{
  "num_hidden_layers": 11,
  "hidden_size": 192,
  "num_attention_heads": 2,
  "num_key_value_heads": 1,
  "head_dim": 96,
  "intermediate_size": 384,
  "vocab_size": 2048,
  "hidden_act": "swiglu",
  "norm": "rmsnorm",
  "norm_place": "pre",
  "norm_eps": 1e-05,
  "positions": "rope",
  "rope_theta": 10000.0,
  "rope_fraction": 1.0,
  "qk_norm": false,
  "attn_scale": 0.102,
  "bias": "none",
  "tie_word_embeddings": true,
  "parallel_block": false,
  "init": "uniform",
  "init_std_qkv": 0.0327,
  "init_std_o": 0.0,
  "init_std_up": 0.0327,
  "init_std_down": 0.0,
  "optimizer": "muon",
  "learning_rate": 0.00638,
  "beta1": 0.93,
  "weight_decay": 0.017,
  "lr_head": 0.0066,
  "max_grad_norm": 2.0,
  "warmup_steps": 200,
  "schedule": "wsd",
  "decay_fraction": 0.671,
  "decay_shape": "linear",
  "final_lr_fraction": 0.05,
  "batch_tokens": 16384,
  "max_seq_len": 256,
  "doc_mask": false,
  "train_tokens": 144600000,
  "max_steps": 8826,
  "dataset": "wikipedia_en"
}
Each number is 500 + 50 x the weight over its row's rms, rounded and kept within 0 to 999. Layers, rows and columns count from 0. Numbers have three digits each. The size before them is the row's rms in percent of the matrix's.

# layer 6 attention value, 96x192, rms 0.0966, rows 90-95, columns 96-191
097:528511564414519562482428597498502623502457451462530482458441466481550468575473519486468453497451457488466470512510616482486440525510493450567434589559449401429562469487491457444530493573493490407495518458501466458388567570516503518545451460563459533515516458479492567480495530474461516536
098:413427425610490475465527477527506442533536503518445476548541486481497455458504508512459424450478512539498519526526575514512517490412451515531511482567438473416508361462446411580494466537418576528513488556501459536420535491489498415510528514494458524524492438512436533502533530541457486479
100:513476550432570431546505458489526429518557542458607522550487465462453555552493422469488468538516405483416539540482571578460394452440511537492510454398462438506439541530538539472491509407402452474525431510535541489436556469505461555479461568531495495560508399519436536486551357473418480526
094:484526429544632556439535506468475468438521462599589551487546465550526461494529508563473438481619489439451481513488454490435467554477421458529477501553417521470446489545448521525489514511493572468426476569547613497517489466537419485452555560473481566534562498445582473475451605441535445562
092:536438490580490553517517442524447442517568496562489493536496491357526497547526389546535575554538472427528556537415507520516480431470539577546429524597498528462447556531506409553560562435539542526486463486443485465539498550539483535482465533530520422619356514475479519570413502451435486514
106:490444427472521499486471634505521535577493507605386526518475570434373427550566551506487365525561492469524525555478482467477489580497429485546558526468547483515417470530528470541499442393432541523426536557477495545495500502526399467492485454563476522522453536479514597511424500479499512567
# layer 6 attention output (transposed), 192x192, rms 0.0877, rows 90-95,186-191, columns 96-191
090:503500478501494566517562528458509493515447590538532332459542492475511427522435525512550541503550493552567518535521414467453478528473471525428557470454531590458486491461535592497447462466387463497526560636547429493545589507489581546573491476451551507495515525443454483599530488540460471525
097:508491489453554475486457505513474590442455483531492469430506509553481518439479581536561461480488546469413466484475468503456496555479525423518558520451522531517453539457538480474402430502618515567528564539483581517456458487604499445528518517439574489540522528437557563445582570437550410393
099:464523467606528569517471532544556462619461405454591544478511525472499526486525566566517483461399603528491504495543578563638472578402518507430434443544550517495522538566563468470521454482511476557460396531521383495476403507374462529565435403539457489441477428503411469486478591468528478423
097:412449408571614512537535488479449564560576468432582459569549537474499519422539503535555507432545528555474459583501563603454460518520579479539442601443509612468538614505414551543433465507479595478486485459515499511460539513528525529562534489465450465591468480545453505436494483548582413524
092:438532450434495454472412547459448495377587532507497543516519548457439553457436519339472563382498569460524524481565514470499523500528502510410471571512492548522504458452499436499496365607512462457622507423539475529488422475525470549442531581417476520401492509557456510429490477427454492505
094:497433530548408490555489502453474516541502407468484473525626492597527466498523571592440433515516460518509484473564560482468476542469558590518437535563500447487549476501492518505444530500589393520538408475537544446552537486508588471501479388457463496524541484471490570468522447387500521469
098:483499510534476390502508519478593473485544414481435553533532438499444412478622518545479452406510489476441466562502486581552490505492433515493507508521488488556516502518506427417520513410431487497422529317526473549514511509585416464529532543549471490559465471539564503453504534489506502501
101:568514517492501545514469439396518431493519457471521560542507452436512441525513466518476529559402475471509509524426509452426478484465429545480544528474543517504563534467545496535527501537568469391417417535543547512498463503407586512445430610551541487504471426561486466557447475493449559473
105:544472458389579487481526472535453415394547542575482436488495470541527484490527528438537518531496407500478435487381611506375553498448455487543525518425461506502491500466497485528470532486390532489542590440393547595512525548588582546501525530482524467510558543477576570447487522625524424527
096:530533546524463447460557499524487434435508459552489491490452429609529477571565504508448486483511428495475487454469552449555529359544546480454572459443469406578556452528491494523502565563569448478572574563426569493434468507411447484470490507457513599489586508460563501498553434502460493435
100:513461449538377540473489513534438488529480425564458528425530511468507509485583495441489533487507526485623514524546539513442483511448462530465527356546449488419490599423565565489445739534540440432394481520432505458472495534556522480525480424498494457500499445456529528507572441565528483472
109:541489454430491536502455425545506471552550507553508462476496521454529367497418410465504538519534526558469544562509453473481511496513433499534536607537534503545548596472578454571553520492501470460475558503478532472479469552487447589567552589511581516484498484467451534551375543525552444571
# layer 6 MLP gate, 384x192, rms 0.109, rows 0-16, columns 96-191
102:552558502510527405519422473439520502569475459453467495448475537585551483419489568468549525467499481511481480544510522464433457546476489470584468534544517504533489551496515530455547640515524441494451444480450526428511523470554497377512564540482476534498402548483573542429601566497478540486
108:508530471484546395456599495546451454444441551415524580462576495520546361541507482417585442628501462442499543431518489466494574512484510510527432548538480563519529439500502492449445511570514451483509467509518484465470480353591452531489508562506496483590443486507502651494583584468463474553
102:596515513531564561495447455488457419455452594489465438460459470431621508516606553438477501503559521554562424427472471411495440483511525545590563455460522503520495538523557525421543466413478555493464450568429542498508485457525504479538522413530542451552440631579539518481481418471556502504
100:484408436548448469576523476458526513497531542507431497495499446418530422456388489411560458504471454451488521508592470498543554461531471594451543441529563493485404559453483469467560502465493460493504527577524455497552536580480450532511534551575484464459447483492497524498486492567463531589
104:454507512503482487395462564445543491529433546584541506520502434472559490565590464480618422500476483504525462486535483429517511412534553512386434517487490488524575544391520544523532568543533498507556503570538445616504516398492520591548514493538577500542429532604531503495510514472494472536
096:452505488569586523460569542473472476437561490507452548539512526494487576624505432474468476453420491484550401572508544477631453510402484505383408413529517476535612436535479515504496540481495563582534505475462427377468509529538503538533524511541563501464504513548491458435447443577514497581
103:455535433410498532503511496454486472498557462393505539515546508430508473493550473473390416492511439517605489631499416526471570491604519507443552537516560513430566504452566498477528451535496536472564633446451538479495521500493489387467561427496516508449488433482447415451507517506598456508
100:462455507501468513544451403435585472496515498457487496531603527586548435572566531487563469568462370475546458459409430503536480489508566518459486543501517520541550536410581478470591546547508441515418543444494398487492449469512501582486512465567421573528497478465424468501479525565476550496
095:614458515542411495492498506521448455468462441533516550500540560459593525503579464515513527429518496460559390496411494471527501557427487551514439519597425513522402438446555463494580599482508520490562517536454394505497558462468439542475553506466473546410521507475391517467580566583514549503
103:498407471489528565584433602441460509556549513455494495505482484525499530542581512525453550504522521361580463471580552515560532510468479458530616467396470602492590526484464438506531472540531454510461595469434444470489480421548584489506572431548525489465514502518595562531562446487465518611
104:506557491494521408442377521517506477442382547485515500503521504531419505575620439399610499544625524543455538514484533492451540421460562550542509537447408493573498436414492421470466585489496394533522498482431446478532504447496530514512425478522502487467509522473434549450532539478464460453
102:493520370567547503529525518496490525341529494456537488447483541538531367398532454470500525524429486538486503530499522471395486461559473561481509487514474561484515424542520476483530522496526445547490387596626446458521507508500502562521489471427495419505473492526430542498316476589477439465
093:609499539551506401475516587499414526536545506450457561579567434509519551543550504520490513614527558550479417536464521497455624475522496461478477491517477411613511526461566513509637546509470513485472467471471523464495593444498477472444487461414499562574540436484441532457506450545535497475
100:538534525499508379449485524484590510555467454578543557626428476531556489571613483471517424506535506434539565479391392445421523483452511527537559461474537512532442450397464557546554478525518489482474410560449507443558466446500500521450483451521463504573512470463586485490509547509478522561
097:530575428463424491543567495541520507494526476454484494570457496530403443480477522359459529406472446491411507467408486523507586427479511529562456475523516462577591516483545553581469570573412403531439534510439458516421511455478523486427629495475514520458446531520558444407510592457552513580
100:477544573498449476472478557570526568538440537522532528390504437513466467444492380492521458468518425537558550479533427596560550585496459514484530469539444476490536471515563496493480455498492569537579527520517505477559413582532433506479486439472470616403520559422424472538487484560502492476
097:517551574592536442558592564422540471471526530507526515497461569443542552570510567531484515562532496544467434562555509469514465493433598445563549436491538447502508440461486562438443478586548518394437392511554408447468476488568490645491485462447484452459454432504569518521474492449520619486
# layer 6 MLP up, 384x192, rms 0.112, rows 0-16, columns 96-191
105:524501490529441531537482455538435494461535476399508482508538533549429516506536433515509553442535490417500450582496618476492545543563495433478472558566482473474452452564573532464500491535431542431537525573481581510500511511584452405357489548472529439443443448500487386452568482492488464511
109:464560488462511512420532432557479453467485497472593531419609523452484468397483528505442452435467469525571562541573476489504503546529470586488529531468551422549468446489540534486523579458495553456467422553519541420612491525508495500414455492533573456529516478456567477503440498507526528464
097:520473483381500526465408488430445514510531498556529577421521498544468478600468517467527530568590464443509514509529522554506500490464524601507489511435567535488557498528500486499505518465451538531559554516420469526549520490515418401548417589488523488434410459410524471450411479463430447471
104:407509594486475457440515507398456504544478489491574511546476443476407573481575455485543490573467458542536525408470532454457500527509573514453431503434320549526480603531419523500528479499466543503579532522406453432532543457513512479479543495501595474604480523494562482494474611478493499405
105:458578540577488570541503513478447470586510500474522495549490463459390444579522495537555466496531460558439458523479518495486553562510457483476366493529530575542478430380465557517506487493484497522543491616459460650452405406567524568395498521495549467485534511522538481522450540553534547526
095:475529479548524578517552541482549538428537504492564452546489526545472471497518496465504540403484463541503488498460491521568520528431506570499411516593538455488479579431462412541538521577530551487498509444514493463525606461602471451494467480569544423502475502499452463527470456545591527500
102:418486408440490432528508487497610493565439468385547462562541504404441492480449455533455485510526467495482604508546529547446442520494570438553543562502603586401426465505496521531400499526485340427445505492537564486494524534363362510522530486591565564518499522561548515536523515529429391503
110:544415577516565440472442412493443533517448473440502585474522560520497487556509459543476487532411419469487549622566426443590474477501510491548521519538493481540375506451451430500540520520458423453531505541521384499530482533452442372524529572588465512500474454379535498487440554582515468480
096:465466499502306475462454544518488470492525522525505556499539563581456471474585458552506520627492494464583403567502434552400428511505461400539468431447513524530515512483474500516538545523445565511509544527578499457481510519481564506425456557485551558502416561484448445473562518520550587482
102:397511407413573497556418538431423546514522491510519463502499467478477420473582444547490566602574425421438563506481451490497466481520549473466445443567447515547510379536541586552479467530467490570475507451536518490555525573519442503531435376499498565503479464547563523502512447523542531481
102:531482459566454422531528548577581455489440506479447513462573471484473434498477497619471460517568498478489512531479541414502478502527392491504521467541529423465561522476454624453535555504488473598512547494550509516415537486515483459446488531568539500532533494642546479432460575526573530399
102:497480473467432501440415479616515441458458612538474530463425516488530534500494573532532477559607439512531549510597517548518470527507462517503400482412583471478491533481549565484537444461500576483481549460463466601513458511507396497439479566459431426529613530406546575485509492483490539481
094:598471458486524482526414552495477584500546411513493424558525546510464513534480492541492462387413476471609535540536409511529539488451535635498481521616511519620432504451488553494509529468562428522550549543512440509515532443527487488455579545425473450519530549559624496510539428465551505646
094:501527558465454407471564510522519498441540445461522499489500520612606536558502489515530478510473441529498482572529513464486550443521498488515477533629434576563510532457506416585472466462468581477495447457416456561584531493492523577488516559478588434530464564397469493487629569501541587456
100:537401582407542545575547533471533465536517437510494544462559515494488569495558454549568456573423448422518528527428571514559537509451552512392537562516460513534395474523484552514596439533541507487467531478417376514582530513503419487495421578476570478475510445503569487490499444458539515488
093:433521553454420555434466571568551497540441438472480477438563540442499468418387477425553495480557563437554416570518473466529507466413442440489540468473479563422502452465435476431534552467477521472557533504567530523538514430492489487548531442552424514394512416410494511448440394534527545473
100:529537548560427528477546562478493439455472438511487468556478471477531453454427385466548563518546443456507579523466499498465419434539473463524523458483479499562467486580424550425475639539457493588468527481567553474457449545445460526564418520522428528552566484456487510554451505520466420521
# layer 6 MLP down (transposed), 384x192, rms 0.0731, rows 0-15, columns 96-191
105:518478531498447544495431452483533511490568573503453450508529660501583417472458459540573406499528554464478506517484497418438611508487444397429478527572551487449465515459481593578471444522574520498518526394521490418505521469443528430481427524524536519479514594534504486548574624497505369501
108:469521498487423533522505429517438505502465485503457526470587461523563541460415505460477507421451512473485538504527503507500404465440595536480474495537409479521389556544482568547562589532502457516456529610458454492504485496535531381564635502500623464472409524537496465490469528570472514567
097:431582528566529445507472471591545465535514521455496531515490493609476522467510454528452480524513501558414495557409400530526459553459569420595417428594595574556574418469548555479471326432453514495590454514578535511484516484400392463533482468463515431528562508448509528517407532520442430504
103:522611481544546499459463519554434490474510547513470539537521436460425575550501408540455607450564535560512514524457407397485478634589416517523328512503542440450444484549487506554489495494415516472495565495513518467538455445438428480528371515457514447566490464495495492405603529537488521443
108:620508444572510476409458588543534512535465613458481568463532458588503499436459553531591470485430520604550360574418504474537475421438447534493457537437524495579491530481480544457551462519456509534570511438483453516438525571588458484460428482479493482547392596550589482479478474502481445528
103:481453484514519439466467516576518499439438490538505465512485493486494507547453413497528498507582549543478467515469501527558497549482526538519443430503504485417544501568441531478448421459381451537496522485470513606443519548538599408481529433613512425462494523591470490556584467516434487464
104:522550380478527529561527508505517483437428500536614495464518490480518537485467484441489464471485418544455616590494561518505376455577425441564485570497425500481484551501503488454546475453562500540517521424554548506511469605426449448544497547491509552432508516526462506505498459510514467499
109:488489481419544540528528425477497534531508507505440513482376497463551513509520480468475565513512552427546453594434539448609606440517455462565441488540589545495482509530444538507482545416397395524559576479547482476519509506403539386404549457573488536455564551437480481441477548557507464466
097:563597479428468396451497600529554473515521518578610475533541504502477411572498433550469539556522566468492520529427535494508486615534545453515508543474523543410511512517560494446510479444482578498522463547449493522484475468451579462499475454508533465507355577456552514549531492530453550434
106:474530456467465522471536533481468510551530502503555443500517512543473447449571423581516478566579533442552508497483527528533568503463441466408446451492418435481571426492595542542542459481517441446481472547496490568555525539572463475532412565515535613589506491488483439550540582574531662540
098:480455458536444517434482492436516454582435466491527560379559488526466457528514476563509534460485482560520487477491417473582526430506504526547499574455420506573431500570564524563573578654514506477483442430582530429471453499564523550452494416523538513512548495314480460499560468520504525450
097:574535511581512512556511516532536426557458533519434458523547392497478560550475503421467545527471415500475484495430471581474414434427551591538442495477522500515578544455534513441498598617440429502531579454407508553603556485447576491546524508560467555559525486378528548461530518485440576393
097:646464393531467506468499507528467523494502493576585553529526497448509447485515478617452487504581493520520428585502458529414540520418465564463545515593517524542498489491544554460573441434491516491575492439467569556452543576454535450376527487501450561559494527474537487428534433531502482488
094:408465407549417505464534483580528524519468508543577526533552513408472493513532541472463473478514502412529532464480487473443523485531464562426500515504422504527565560536519554395535523534442452564441527510549453435464468496467475432443463509507469481526490491518470468557450529487473502636
097:422481514550633514539490596500530520545456458505560472554454349534534366446465534546484416499413412521523453458471480449463555479472514518512511436492517420451522494528477565581472378482462500460480460530538506443571489437507471523520459526493592528439523527524504464431588378492501537575
098:478543399441431486516551467466393471490514509524510527488463473527437473532489445464485551422471433521558480482540476574579415521577520477508466550558488472426433461485497551467586490562519511524487605540609501535487506537505465500483470552608447440474539441534396454472513471568563386534